config = dict(
    n_layer=20,
    d_model=128,
    n_head=8,
    n_kv_head=8,
    head_dim=32,
    d_mlp=512,
    vocab_size=2048,
    activation='gelu',
    norm='layernorm',
    norm_place='pre',
    norm_eps=1e-05,
    positions='learned',
    qk_norm=False,
    attn_scale=0.177,
    bias='none',
    tie_embeddings=True,
    parallel_block=False,
    init='uniform',
    init_std_qkv=0.0706,
    init_std_o=0.0079,
    init_std_up=0.0706,
    init_std_down=0.00559,
    init_out_by_depth=True,
    optimizer='adamw',
    lr=0.00295,
    beta1=0.9,
    beta2=0.95,
    weight_decay=0.049,
    lr_head=0.00575,
    warmup_steps=216,
    schedule='wsd',
    decay_fraction=0.509,
    decay_shape='linear',
    final_lr_fraction=0.0,
    batch_tokens=16384,
    seq_len=1024,
    doc_mask=True,
    train_tokens=181700000,
    steps=11091,
    dataset='wikipedia_en',
)
Each number is 500 + 40 x the weight over its row's rms, rounded and kept within 0 to 999. Layers, rows and columns count from 0. Numbers have three digits each. The size before them is the row's rms in percent of the matrix's.

# layer 4 MLP up, 512x128, rms 0.161, rows 156-210, columns 0-127
097:484509541488552517524508553533448519459441508553522555482471549497551570502398441519530523498498506522396501506442497515513510446434486490474521457464486533513454589437493447474452505550477537511528498506511553564513501485454478502411523588449498490471493487441546509479531539552469505478457511564529521395454429494484515523492480571563468420441524519566531465507512501486534528495482
111:436480540575464648506492498525512523488558498442579495478491549482532501527480433434449539587506505467476436502468479592441499467546498563480559402558510470466462515459506469485477516541457493536490536543463518530547501538497528518523456603498485470498453508491470536447536512455521507473443512532541560524510450507540463525507479552498504559442514527509487528489510462441457494470477
114:542498495522499560555550499523448419425410512422518507544568506494547475461514460532467515466485469543493560512482514477549565521410467519422479527452440462553557551564531576505483539512539492461507472460506480489464468517544516508459541483544486485503480406488527523529463508559475527483614430442499490515487529463524511495529504475550434439566495461486529529498486478518536477546548
106:561573483508545503482540535445465452560486517526529541489560530519429583480408486522535508482509467598502479458570468444576477550427439546523527520461529499503502511530517526529525520521505483432462506546497496533511500479511488481499517490454459499463487445457521564493452513518496482464562565404451439547460448507512510547527518497483523486485553494473572443481530509535528463384551
097:478509601513482459472534544482483481571462561590519500487475558549509504498454540472482513495519449574488497493450481487553525495500406537444521519518510538542506551514492547471494508531482483462389511489463481506479474435466522486465441490503507535487457449498505538512515544497470499477484415496516460419553481466505412562597530476553498463408445550488561453550543504450532551499496
090:431456541509478468528510447472490564476447489417534539480456438442575476471481463474465575557498501442464467506441480509530535409531483485527477506522433437538487454525486446477478546553589514471488543548436545556536512507537443490538549563530479454510528533519554476481468496466592473469529536530541530487533491460517549522470485508506499534543462509561465565447504506554532481419501
112:524520486524501481492521560501469421492533490553480522592502512530459496479488529473521498479544489504505540480551499524549518546403493502485474500508482556543532486519531574586493589500498416516506457472501473463482477501468544505443545463478483541542443491475477566487472499525446475476560486465481451558470546487534414477527630443512524432547525383487551468515498454439524539516540
126:503523518506529497512529556558504450509447499519531512500533477493571520523543563477446510501482503546496505576527504586462506476502511552408449440547470554515482562506528572456438577499455473512518500487451518460493475532496503522487439458449468544516467484454512521553502486520489572481511480496525562471507469432623512508602559551544478449524424501456514414476502459512431517499536
102:564466539515542555468522539493472442505496566530499516525552595573515544514495495525498516515557502519482516483445445467526482539432462537514471529499425489517545503463498537478539538498491470472459469520451473493503478428456483460393506529448529505465439440470476487491493567499529477468490493457477487433472469526524425625503527577501503511430491528436590545513557467448512567487521
091:464483484473450532546536507525577586493563509473486540487445468479424472503454534554491511559490540469465533535475469477554570562530474475518516527462451481571546514419511595524550497515530500433511494481413479610509500477502468490454466516498591550483532528457493480545443503484546513477507551437536490485525476504509502537492530519558453526438546541477486533524472546428517584476479
132:505519523536577550474500578503463446476426514501515525525532544543507614485528513514522540465491549505499509553561499536430478514458456460453482447524525568492407478506479503519530532540483489521510413566480504461490502521488584481466472471464444548493466602439565542483463491492480519471474472461475531474487426474543495498521543603527495539507523438505545459487474496527518463415549
097:384457559506467482523522460449544561562490508390524541519464441409549467476531441509512547597513510431497504546440487468486559455559510478572476513478478513509468461439571459514516511539514477483430554497411520564532509462464504486499496521532510493568510542527491456505489509421513505484463552517574532515569451458523457489493491481534518508541529489540488503472517451506465479481483
102:485530509501525461529515504489411406495431466497491608522476505543545491453453562536546488469520518431515534501520479492569525524452502468482479522483446538459533556517495503550438524524549443498532472514489578505490505525445546491368499535471499536480517552495434540506518534511492501486522492460538490520540476432544514523478514554467521427575464414472568529475467469472562557522563
074:476499501525536538453469442519437492417470504499565499492490547474569525578498445436484520534510457498478463495508469507549490460468465553455470480498475477478458521536535501477528496476638496441476463529393504520488471464537583484466502582519483560468445483395465519474475511491502568495501496487548502450529442514514517519521537529534629445491506506547502547472534503471480514440516
091:417478544524630535452504422466508563513485535482533504458493481526542485448509467496481532554514507451478523536526466492463468410488527508551485522523492553520567496485515457509559474536529511470453491631486519501489500493532532385500552531524442521560544528490525470534469625497470472480536555495508485457538484546475527576471485497479535523525435480517528543486513556539539495492470
104:570512493483521533448488497507428436557477504543549518523458535610447520490431567536523512485568448487513499437560496478557479552467488460556555558491481535502546479542498468544501521531524450489442449568512553494505526498468561498435490481487467542506509488466543579465438492540482451483548547452460449502513500477521475553468508547468526548512554455495559463477507567510521494387538
090:490479556591515513535590561488534565512500616471555547495472480492515469461498464470449533471546524462477588530413488559488572497500494573496497461480379496552480470544502535512517563490491465512505554503441500547493441544531483451488506497483533475503468398531497501438525491574517571467475438489506548532505507482527438515558509440544476512486485542506511478487532482474514510493462
083:465530588608526527486524505477445525474478589517541565508509537537504509451484501464454609498511480519467525584487437501500557526475461531484531509504479459501458556500542544521506543517569461451450510562396522497538433488471494431460482544470515531503483482442502513496437561510486518420571465486587500528492454498564476538555546529559489491506496498516531493474565502494503508460539
093:542522544514454521555475493468426380461534499522532504571448521489487495477505584496496560527513514490511506485540450506551538538488435476494499528473492503437505563517532545524478515529570503481497445511445574490477448561494549527466483539447432510449415510495439500487518494515524492464563518458525537541524486399573533539576486529557462511549443447483477544499473446440509469544551
072:559491569554545525445540523512478450548508505527532526488521517539467560463448565457494553540511523470423500575494391535481539455465456516453514485507500477509467536534521513500534530532527458517474536584407539509580470457493503452498464518500500507503431483464480515526443538481492502422497454506545522470558482442571476559548589552479498550473521437499532530499554566481440512466530
108:521478549524522525513485553488425434470444463485529591548528570591511596473464497474533512462507415464520513456524515484534492499476486502503536454507496525468476519527516448564407523488536468475487421513527541432504524516463497468457505480569472509526476570458522576435480487499472496489569501552485427522489501494531513532488523539484554455559555478519548467410481422536481461510565
103:550515509518496491517511529438486459526469498431514554510543496478462536494527550429509521481533509540488524499494508601537583519510512589422477438536511481506473480518559551535476566484492481440513517478519508462511472539538455515530477466451468486461441438441532556461451468553502578483604456503494529547472541516591489495559603522532458488524522484485480454431480472529418462473510
127:521537485540527560550533518575426442414457559484514528544536549546538501495510526525464519505463423532492561492480502509525581501405466542442475432493489548548466501580543560495534506543538476495541444474486482477476456517519533528479493481482447478510436467480498511507486483535485588485522457501476463506479494506561466504539609512567445442545516410541531429515497469516544480516524
097:486525519536550564435516428425484471490435558505532467528469540489509496483539484502394572501514514459504553529517483502501475435418494500473539539495510495478526510581481508506492482558523510524492508557499541498475494451461548470422532572490468454536514483510556499490505658534466465472509435445513522452490470428497563513549472518491511462542421485577514488491512538476542447471540
115:490479496520518542507555507587542458502517515453515514541560520526494542493514538528515493544498510440506460504501485550483490500493502522449535470583483443475462485527523444555456495472492371565481515543518474447567453507463503456537428515482508479550523545538447489512465518509503493499488362539423449490464520480512551518514548432482556468552518406489508469436533462499471524594447
099:541441534547447521469496527442445446493436540497516511515589565595480539548498528480498521516511432543482539470470471481570529525411400527511508504451509515502480485505505526452562529537557481446400483545447494530496488467508561512393480522510483515477411420480516523470505501466473490480488485481475461448524483487539439558544502552518569473470498517480561490504568463474486497486526
115:424464575508522520513522549485456431538457533466487540527490530527513503474486487547476525474512457525468565466475499455540486534457511487536484455477477571564515454563484516553602603546507469526511498470500511432468509508412500470459516469585434541570506500495519585475507537475447460483486499505512402449432522518470463478529507453562546467531495473509530465508535432521566511443526
128:449443529521485485558527473466470467489454528545516559590472499514527472501502470439440536469490504491519515493476482471510513441452489462496611514551469419465451466532503564488466509492582496524500462584476472444502480494553471451512502509537477477483548525520533464445492596463555545482543415487584486499520496442539532499588503486471501448534478396552493557433487485520506480542519
091:483472528490560585493488586498494446525459548571511547476492536528502554529580483537499537504494552525375554509534508522496455461452520531521502438489512559524459469485476468489507549493447502486517543515414574493527474516441516498474440507463505513452477444449556493459474484521489506481467457522471527429471455495502473491483509611532500505444589556548534439532470488522420539480451
075:521499591570525541504538557451485533493486529523523519502552546479501529445466527509514546527561422526517508513453458529507541537479417533488537470464529500537479549454536495523387561440505490382479512510450522542524457479533482441444448503451512520495451485461582598531489525477503507427557463501529478509511477534591461530565537560531483524525516541472518477509503501539485519442510
113:539452542539514541508490569515530446543530535489490492467606507559473503509499474443430541487486526499462503480479512565496481443497496547528466450534522446449424488501499475549504493427482441539514547534499487482595491532530467486534467540500560489520429455519444453511444474516421538472510373518478551519459470542564538499454561506486567502451547544468516511499542538534462486498421
087:497521532557508512512512529529493522473519518528496500551482545504521503501444481533469566495532392558490512547496467546502594561425384563479551481466479481518497595532498539513442534447537466416473547558476541569479479486470474502431555537473523527461450448463484544459517555468463509440511440486521521513464462499524463560487515527542465529463517510452554484513548466471583465479538
103:444474554491496557466515495547480483490485504441536514571553475566522562499492533508484519501528481450473526498484441529516540468501503484516598480495467489483419505532505504514463535459592458475497574569386538548517508478464510431425481576496565462429509494446499523522501529493456494460494451472499518487581497440517515610478520506513499548518501476532515463456575503478471598481469
118:534536507480480543510507552461450471532547505453497627501434542549421582495497471526513521501528526565399563493554490458519491508466457543557590460457477532475496506424494483578509487509497499490487509569419557510510477486427519493467450516419512514447484514458507476487463505523442482474501564427514490530479425510507457531476539555498512501454566527503548484505505534505540513436534
096:516445532518544502421471521472499396541502509542518519553482530497471642456508488504542532534599477509514526481588490479507500483502500471570484534458487537479533477506523449563460495511502472481452475545492517440514514480462567507535523514509470476546465557463532526457478526420430468491549495564499423480504508487481493514517495467424585580541598459470501523459522504469464456474523
108:441492514482547476535545477512493534502444486503482482550504472504523486511503560506449478492523527491496521498486451500466507517491438522422558448539480467486481457477525525431438485538498487528535516598494447504528427535526425429491397500541497510471502542542457481513534586547582621504452437480520476480577419469509458556551532525555524468444490520480514458494513528527510585531468
099:525441601492472486520517471476442491525527480492550498484483550505522517493476492480484526505534512473514458496427396484523467492525486559550475540588492522468526505441508482530503569581522517436437462536407528511516520456547512483464561529576485554504488475517483516450513574469526450482516533454449483494538526438570516576449476502468570509501459542524488522416492480417527514437566
107:439535496515513556456500506573434456501482519432535508476520491551530514474424433460527539482439456444451490509541519526526500431492496470536437538463532476471540584496478456553463483455588520432467520505489556520510519522482556480489535557475521547549482493419530560488369502551416506489543543532553504507471470478484481515486482501489533551486463490532521550518525544490572454436470
105:515472485490474539565532544519547560384503480467523496561516472513438476525416571544500492545496462498461466544536513553513549455538472458449576431564472457487463497502532517542547533465504470503516565467511503530586502518497444479524461489512451516469496469481442549498380461501565562492469530448496523514468491442506572545488523576529465544542511476462492449424509522521467517505477
087:526457494485550540431509534560518474478429522498523521492585490502516493542532512470429520464491521418493564570503498498546591532494516545450489489508467460481497542523534511466477504399563482485505489532423465574508462464506550426414480604472599540463475456459496533511463491524509521466475423465536545481516476443540524571484538537511540520515491528510510510489474503453477555557536
098:532532491490558544450557485494499482510547518521482515543438536439500506482427507501475491540590476521466472480524368498504474533482467469531479541498469491563550487531514514527534498584482473547505424455506454429510521470508559532495499489575441571578418449479450512513508611517451473473530503507496444422514523517505439491491531478447522463474567542507555499509506556457439511499505
101:444543526510511503495552509467565510493422521496493509565457451494559472524542464509395494494514493461518550548442514464466509460463473473463472497558475464570485460582489560475500496554490447536505477550469450527497513493521474459425462477526523477509522462548538466488491580536476544496456392467595534491549464418505448488524523457503513457536437480552580476475499494420512505562514
095:432498474541560523475520499476511515486544480470514513492526512521614527462488461543546482583462444414505480630468449559482544468491502521532534461465442483478446452506570444512437479566518436533487487555479497452548504530451559466496440577498551464496548541510535533472517534458485484497515500478421534484526494490537475575487505503444465492519529450555577493462483474481499471556489
104:450451514571571547469504527470555476504487532514489547540552498439542511511500405533554490485525476471499494517539514466483536439454510516487424502461484561513471418507501507564606548508471486504494480533487501491503541490443541449430471472428468491562499498539556443467474515430508449495441523515549526443459452517491451474455532539483579505521520505566573488507568448484437474448447
088:552572501501470546480517499506563549509482478492548487539537545525450495487481476531493472521534482540492497551521451547487470514496455455511487405554459439451528534448526516547511508489448448508499588531508412542518478526412450491514416549542508490517525426530408517535515535537511500492505536449536489590500478506526454559422539486512463546487473541431573485498502547458442581527471
103:538575529526575444428539526579437449557436513489563489449517537462478546465470559482486538470504419579494449461498477501513484480452462519463453549509511463586554498571470496548489557552479507418509497537532486501497503494521480496482533499535473523561459422456536592503470555560466487470529469463490461504498490480532514519524504466525515469525500472527558465461583556504515497416511
100:498462516523571628497540482493497465560515524436544539476613551550480548502541508535504480506516545472446492492479403528490445502474519532479526492570463475476417472457479464546463523467503459552465534610494534465521446487511502468530486521471481534500528496527495505542501547520513478506528442459453443491516524488473526656437465508494498455497527491510528481518509543499452510469431
098:530436505506524503447538551494532454542542509488487522568618493544462602563496530495501516478518524480499456500513503471496542409500494493509519478473478487514483487519490603508543512425520495458491503526442434534523499456491436518483551589458537466438443432441424459520484489534447573487513494448502469497563552480501461501499577506487536505468518468573518479458552460417486497530530
081:493502546548522550574545497477478511444456532564526493516486531462475524485367502499522534483488473576509505567550480554467536496519461514444514495588505554483476529470477542480525560490477490426425506519411517539508467477483533454435449469452437527492430475546527522545494488448547484476489435498480486469503461453508510547516526537531520591489504445443516453473553479505531548402496
093:472475507538591537454501530483511434489550499553470518483565560479454556475425500542527486488514448507468472492588486492407506483446519476500494470418512539519531498507501469520515498529502469562438456513536481440500463488467592527518524506410497517588523523477460506487493557390450493484497498570466469473448515504500452520522485554496559522512454431500607514559578496510500499515508
080:502481559596519533493530521506481496470488568557538519502553546489510495487451472502447591463531459559467492591472473521475555513473463535443489506503492534557439553475552523492525561474485494431441475556439479498511380421522529436483481501468501492500481457513500515537481514457514476454528421471504520526483470475601435540547528550566496525548534476496526467516583473495497536499552
101:545462536504494494533503471444434424556502510507483550534450565528502506486499484499510542528485463565516524450504471432548524557446464486542496548461496555505553594517565579568483543469559506357454411495461545486480471464538542494489484470508489532446500474496551514459498522465524491470582435431515478545557524517529473518534515533541450458502516507539512538512481443453542489468522
081:432472573509542478421494542455536500559420494497493524454529495582521526462493481504522512533505541533448482508506503534465480409520509525490477460482468516518538427455509460469514487507460490504516574531463499466536499548447463435522508552530600492575542552499554528499456512471458483493489511570568508450470434534482479510456505453462608582442497536491524478537489528518444520428433
098:410507528559553553538519535524461447495530487511514551523505530508563526469499469531517488527507457438520411507433456551526530507497497537465563437543447548444447494533525492526451552559484462544472517519489537460479496540427556499441470517500436511549481513537479514444533559449481458497465460522511514471431507459507526512538512496479508421554453453526545464393496414445512496566550
077:474531539508497553474493456406520522512514556507534555500484521451495527501499480470424546539533526547513517539498423519526507521482476484484530550488516480449412489455582529553507502524545449484431528507374531514512429525483564406517406536430491498497530510503479507496503536483520505464499413423518538527542470447538533539561548480511514529525584449524478482445502482515496487424511
# layer 4 MLP down (transposed), 512x128, rms 0.142, rows 156-209, columns 0-127
096:524528459504389488572477484514456572487479479577475492545532478461451445492524437400454489483410528469528488521574558504485559461502554507563467515488600459512511507529485478494528503466486569477517446512464530543499486462513515469532482522504491469493488518510567526456470547429595476459459474522469484465515507455473491538472415549499531471523499440528503529547463514451547517586539
110:486512475502454462444495450490495495498494504493514518442523503497563497540538551474454465540410512612498533487463518493525489522490514511433519416566510534530571523487540472490461541572437532573533585510496502461513521563535516478491493516498527376571458498518496570440512468457526503488472495413535481536475441456427497528472510524477510486506501452499501426500557455476606475487512
112:493498502476510516510482487497483476487488541467544525498454516446578519520475565484448434486485515531478437470450502492446598548544512498482539472415548482572386479443510478446522502516441572528502500515488483572452514434453509601545484488492523459476503521588448518565472473510498563466464556574554475531494539494523554512440544492500479433521536478481542497435546534518533482458508
096:450483486518516450530517508525523456475497586486526546466442418489446494464433442485505545534528454526473486551466521477450488518549470554532472574469532505491462406468468458492490564506502528498507565538492550532436532520500484516545515521433493450429496558510585532542481468513530554480483526457430562471512533562515513450574410557475480503504546468499498454485494519461531467499611
109:474481528493498447528496535477529494556491513558521552523507505572487509495435568395465433508552510543502482483441474570564445473537450573507497494483456510512483533512537493568499548536498507394414500464406505533463481458516457491457475503553536565528466495452496485541503470486504481453489473485517444418583564500537539527494508447490529458504524475556479486515564497424440546477531
093:482515419526552454518484491417483510560545443544470500513510495496526498528525494549524465485471508497583462563546482493530458559463421495585441536545524485491543495433539527569477439496470529553503474465517520472433531547485440439493607437454530497507485489437458482530468578520484478525520473490479474480553530525450474529459587517562524517504465496495519462518513548481468395476533
103:462515530487533478505472474423477502523505525457532523529518407478535466474445499536510443529504573459497449525557424484562496532487582516447452537476457564498487484486572469490558459427499504508540543496497474476544519410547527505556545434420532506518558551465563544496476569462469512509509535517504491505570466541502493451454448459442522587476457499424522442540508511518538507484547
116:540511590513509499493516533552624562561450480515550536481482553517478558509497470555481464534579531533541502452490494464530519539500455507460479470451446512497526487529495490540507460481452496556480512499558471486493498462409491490516578495443523491446495483529623497501480491473489475481478549469507500510460575510480441471533519506460455482466419489467442491518379599482506465464496
125:484474532549484463533457521436531485519468454461528555515522432508518554510465556415481577499506543450510535521475509531564504541542414540549508490602447485502451442484608518493557504497490438472463494486435452524486489489486457437464490483581507467477529470468568480478503541527537504471566500530548468490553574499524497470570531482516494470511480386548479482484490446483456519454511
088:442469519520539489475488571500542470451541477505527436447498524513551585518503512517549514498423430516497445437544512472469403484555476503461481481560554507395537532536479537502522530445400481590520509479545489436539506503517487528498507455509407551487518495531532447489528536477446462532556491548513428470539488518450516483512487544483473468529494568443466493446490527524568470505539
134:493498503463536557488522510476500529504457489495470494551491545450549494482498516464581529537472497469514500512495476470420454485479455483446542520492490508549463531514507572480514523494452499437475479605523499494565530565581500524449499536506502478539438631512523539475439500454536507452501520508415571534478442474481548427508528526493444539454533424488516579493424482438490495445575
088:574471429463484487520492437540577438432493469494501502490516512600407501498524501521430548415508531497514555512544505521472453551462525496449463461520536460453468463547480454490526484560554560570461491555522492483489485440506512519482588507464477551464535494471573478542526594547539461462538471465491454504458529500550495571487482555548448500458522511486544504487457491551517457527521
089:461481474506556536514469456484479462512493538563441463557481484429533388469504535503560490478523531458483459502511495499475536469502600538515561508513553499520492492550538462453537466432530529495579537478529522497504529534514485523540471437568498462445513465569454500496549448424522511503425483472528513521445493523468432473502471485427495552497534446526447496507535504590520554406575
081:491493512560517526438479488479530486470419504495526561489492539522498521568527465471471601555561470477460515504542443542501474491467459567448451440491456405513480477556556473570514547435510440497434496503471465507446481447498524443414489507516511533508520450420466553491483518491502498436577414465599472496509491532549514544548523537508576467479546490502512533471503521501521542497497
078:475487518477461492477481469502519523460460416443448457513555546479461456493491532451548517434456538494457515547477451569482528497490479537448441549491575508547467451507510531473543543476554493556539566477544498544384418535490504556501475494502469523484485579522497530489480404524552448487502491530514454542510527495427487514549486585426461533502476490517590499537490549478457527435501
097:540463534479572440540504495467499470567463624495523534492440458465448466525465575538602511503499476455516486511497506374561450508536480467481502605469493511504527456497517447458542505527542501522448552531527490509461546491461481494528541529459485493490472556515529435482474443503494492483533516482489601513468494508506441414454516503555491508494543432412497493528553505502527483493528
135:461514493514535534464481477385508458500439451540566495486525509476502561498492514537470528540545418532527440521564462500540503454509495474428501502486521554484465490483505538521475540525509503472493501526437503571450478432434473447486523522471438556433512516483497505609430516522471518419551441521543439518499475523508498538498544560589556481484548436588473503487486515530499558439491
060:571468478463479550455499574545536525479487473496536553418496505482542438484555522548474405514489514489450518526459445516488481543490477478482593554534520476567466509537478558466509495520469506480496491533464515430490529497493433416473432557501593520491433468462426570549487495576462477447495430525548506519508485480567542520544536475529527527496487556514478538443535530513494578474502
102:445542461455541469495523473518497572570463481514483436489541501524504501535481415522488486524530509481422498522521556511412455419539527529534460497539519476551556443475526475491546558502440401463474428502493460516512516553557462407518524490592521518523572464474511517519506506513476479490492481499479459471462523545455508430465511462459545472443508544471524513599531516467485564474422
065:477495477456541574563517539515550433499477506487519564446528489528522498485471611527524524613475482462461458560427501479560490541529489482468491437520445473507504528561454508495489596470550490496468470493415451454514481536518556429495446522539526542509464412457559490501461434500471484462523497491489471479520476550566482519505528519492471536451512423559478469517522468470565511462552
103:583488528516510510542493548469556463528482461522529554515522457485497509490507501460435492521459490495439453493511504524512526447526571468517635504405503579493450471563477450528501458430533482494461515527546543520507511496462579465474426512490502452492470530551448446434443477431533481474546454527523510480513484512488511550493585507509406519575490501424528552516538472556493473483539
106:528488507583555508527482489525502551577522485500560425484445479517533454499575489531494461541451560504549430483507436460577483515525513502455500497500527470542592444489557510437510505493485561555540521446531561460459478533532476434520479540420496457480546509536486512408496534510548445505436525488480448461525505493427531492501501495526513548479497602478529479498450518406530472488458
109:531550470481515469575495466481474466501523505500477524552469510543508531457526558480447442517474552528547440442492461545514471514553571495486529474438561513545385501535491452432578467512447529485520483470499414491481501454494507594540507458515531417484539546522502452541473534497482491485522473561469471486516561473491525487440551485479504500493450581510508480478529428627551498484539
096:558508411453473457502521473553467453489474507474525451529517440513462531486520537422496458542476538470453537477503520475527510505565481525436478503509499508458485428456533520441486504458464505524475601452547549497548512582476548502546452430501514531522540561474508503564419465463535481509433530540575551507537596546535498517503493490428469470484485516512406525459575479529481443506493
116:510481509516515446466455560514459504466511453503494527538469444553577472509417524554480479482496455478568468527477474452543486484505393498452532526503506536530526510551490540516477485496512432502504493483513525495527492486459445431543550542468452511439498539521509529519459399477472499476386460517517492501528525530563517495475542574589568460457506450466489528584470434488507602479549
111:470472568497435485575484526512520518575423473550520473508509514525510567508519533377442487509558573521480531460483498523628511511531463602565518524493489475502474471537512507450536560523508524451453492473445482557481490456544462486431484541543503498484473437439512477514450534507479514494486466499516447453541493497506535470553481499459508473431468536557497430504509434501461541431522
110:507453484510484439511444519445525466500433501540540446487525424456509449464482514495525446542492451545574489481505472514376488504556598456518559494461494508450490484482527511421495458430435540549485518530523535520537518506529498454491431530491534476548536474473529583477482543515522590529462513501545548479577481570488471488499440496566532533476458529495492514573528486538456462555529
109:503495465474421545460499488557447462500520594492445492544522523472514485504454442505489523436515544534535486399501498473510497480467571524511489514508488487443525540549442476487479497471521504502549502577427529412561493518560522467515482459531545513470486451507446487490500496497431571456472480551505577502456529500598517542507469457543545500560529411569498507447435534544485474569541
086:502608417501447446521502508561493456503508465578458462457504478555483523539487579570484478501485499411495516504465515548527554527518581525513563535507524444475537433479474480481506554506491553512473506583538552493491494445479471538514427547522490467478485533497449485513487557544494482476540494566513420477468510517493418522463541514492449493555520395538516515444501506420513528478443
112:475480510464474501477467456538501511534520476458497471476465553528478461493512495497474538553506457495495512554508516458542562507470558432472480559433525429465518559495568528472505506541576474467502514512440534555543525518513512472514456562532574520512507537450490516465440546442455486525601582529502458488563477415531550564523572478461480511398483514419502488458432561465539514470467
116:548580578494488561463476487475434493520525483477478500500459438458541400498495387442521558506520418537411481490510474473506424536516505539550491509486488531524487457547481526543505529485530408528576544517580468576509479508498459472533495554505475566473426489530455471522493506516498486508563467490518519427529506568524567504436510440535524481462515474464524476507521540487505441524506
098:510444509550457466484493452500553500520516499541494486493514586510505500478471540425450534487500426537531424459499444507556543507513522473465480460542531424505519492492470457479509514550574482455521494564475438487527443454534450491490509538584493520508475496541485506594486559561491519458544552572434452518530557455430532517532500457508493506451579526418489525484527507492488572408442
107:535494546497504519493544553480499489506387454546485500577520557463496536518516547407511511517419477453495498506514543456509511409440524481421535498544490447485490501518500508494552497442479565434498550491545517526519496450501443558506514545509490481495481411441501416541485504478587475463538502549480498424561500478548489499498582561513522486495504432496451404560511540479522514488507
135:548537476591488495509491516533513484528569456454403520501474457558434510502532522567476512493531554481524542534514466483451573453473420541494516491530515416465568492546426520465498449546471511585478575482551506479470430459497467496481514506490514565457459527441488489573572530496510487475479503464548561440503533524514505468517452475547464516454519437528520504511568453496482508508405
081:513499500518559382570489500515534479542448552482505527482518519503444492514453554528464455487430511508523422496421516455490515463561562539476562521473521570495542513562493463540505449439479560532496477486510510545486535538523555517443430517545507444518550500483489435477409536466476525476488523432456510569473477506459475441508548483606499524481442492474510547450460482537525536494562
091:466500485454564523519458512525495479552518456423465486511447464486492505496575552464473371454431560476463499462498465495513522550537476519557462536454557535473571493485504440502443483491506530519560565495535473451532478627522471516463534480511466528505542477537502522481560577512504497518489428467515561561550528498481435441499425530521492501443425503533553458542514509504515461506482
097:497545488463540451529481511496466521529445551566549453518481524510486496491515527483504568520494586574587518538473448476517520533490482529509538472529530569561504504524467512479525416445443519502521542458468508515473481505521569518562565466507475553523493485492478478497346502496463486504423536482472504534482462497517517464447499452485491452406536424537455500463425427480512503530583
103:467527416459401409475526488496469490552558466533499443543480548543532431506493475478476487551413486509572528420594446519506491538576557559552434481528483520493478589524443479517463556470480554570541502529477524459484480528575474436508493508520468503487464509506474466472486525512537549526501505513461472457501460469448527485523525465455512534519436480497519436512534492546522527570494
099:520423407494435456503491500502498564484546417542526445491490494498432471483460499616495483503492512475513456529544497517471432473520527497535459520497540482490511499612467445485549521454446490477517495466544521565526497533547522475532515508540500489531500457491553493512520467480517508480527457470399475560494500514419575456573480565536468483541480517609513493511485469536508412566486
094:477487559550552546489418506539546474472476484436464519482581493454473503534514517424510579544570473497415529517512471413526556477477523528490528469500508414473448524480516474506527550528504482503465504473442446489495469497445485495468531635509505497539491529472564541489470535532531457438568461487505487411567509514513480539536529477469561498557495399539461516490496500487502461453491
079:484467498469516480554483466524520498487515416558586493542475524499516504507507455445523460542487549553535512519506491433458514466574508518508482497535469543506539508488470372524477473476510558464526551465531524455495511476549565424511470494454486446509468492497473466515439445528448585554519474528523609537618501478448483376529477494466521491487506447527498440539520498482478470478477
081:563511476391407539467457493488472531531528409453491486466538546518433578469506526494557590441437508485509507418567579516554455474498524557540457460471579476487490511439485510441466498473448488466480544499518529526517476507454492548502505517472486513486511501506488530440536508493521472539497544487455469529469502556500509432537467544501521507507502624490531541574457467524467477505457
089:466505488402472439473449482474514510551600549564596519434501439496486436504469480507596433501512493497520485488495449531516478511547508509563487502549525522561453434475478519485505457493548509507524523488477491429536527462525504564568527423445526519426479426483518476470457528516496496510504507480495539523553644538541508476486484491513479515523504456468579484568515486532473465506478
112:485489428390487482479506501488480532516551468529522436499465483505549427520547570438521502464453505511486477460514480484514473507569550443507501524518561464411531508540442507486443453564516505511553448499496443486484453481565508628506465538583552474396554460530519487524514475511497564518469525495480511465500530430517520525555448521517470443528504496487464532509487525561509544558443
066:425441458528506479476503432508539464491559526567479532501483509508536469503504526458521498443497531495503489519488512523468457469473570514455490589459501500482481511500453541461461504486556565484483521453476549458494457542548506533523504494413491558551490562492574493546459506525483464431588500504531550458482532483524490460580411511490542444414471435600420503507534503523586453505513
079:500492584526568524546505444505593489494531610530485424461472487510472485477480520477555567517483430443435524535547527429463469520473517517453450553480587481473473501454477484469498522533435514565467496520556509518513463503541467496563558518557539513441440545468489484471484521532481503445494487488479519422461448514557493524482484515483387450535527472508542559536540477457476538485526
100:536535525554564468476463479496484504533493498545534529512520519521563565499459544528508530530454502485556578523474469487502526538538512454425524508473477485474445522502495528414489443435489461470455438444448499449480472480548461478539450447500442453595517532484421469558538510515518613537528540556536479433502422508473508441502445546522550490546469527454502459535517489527421470543482
077:520448488507382520429396480557521493527568495548566518503455496532415477493510485446550622558468523492472559435526540531467483527457510567514513487511543492480515500521499444583463451530527464537470530481507501516455519462443486463538438480548519528511467457449487581494485492482470504499557503468544517480491549520533493541527551515494493391537540513478484467524512514567451479508516
095:495486564571545528519514564486513483494482523531481530512477566515500526464422506458467504533528418555504506493513436510468473448467481519466515514534434448555434536554581510531499551547477440422443498512436520492455440469498499455460460485565451564547478489502550534534490538511433491448551465496477513501521545510566472579441552425486526476488524447551539463509564505479450532426487
082:550481439403598510485487533409539545542501492488572490508428443479558484532507519493518525514497499453469504518452483478525513447534462474473518526595572498511443425517506527493528513514475518463533515496509482579524556485519395520501513543537468488490542500534488503430536448580556480521514508425587589499503424488495494468513531429481502463463515458472488508477433501525514494477452
069:507513455460501456500476472491507515550549509500555517454514486555564478507502598514464448499508467491481533513408431505557508498508505559539564490458462480500472488511429436456486477527488545534482498520552539451505535537510468498546439497572581519508509568480397550447495519601461551446531571526427473468503505510501534530544540474516481489397442524536469524538465513529447520527450
095:522421491490460466484490493512547493495505479581486489444467557526506432499477484390480552549523546487603465489521511557491448506529529506550447515539481474538523547411466501537528540521499486537511488450468534497461507575563453495514478549513560483452521547489500538467464515547526498468476462493511503426529466537508546509544440457452451573536408584520449507482414468506514459558489
065:531526469508427496539501508434519536520476500431428523486503425553453494512491523447534522499417496423504542511519523560528531454441555487485457526500555485437529471494535501587496511553517525539488475501489505531459555508493536490456559480512547463495494497508505489493475496454546522480495473453503441491484550451560625491459598482463361569514507473520482534502474496504531511582553
083:452539516461445503516504557437442468531457532524509473492463452479466441503540451573490547543521453528502541494501511457490497576539600563450574535493536473520500527440496482525492476432466510519546532544527547494453554483546456489516454517516477470519494408441446428542490568433533499500489567544548482455518535540481469422468528490546499519512402471481489469595494507486520497495547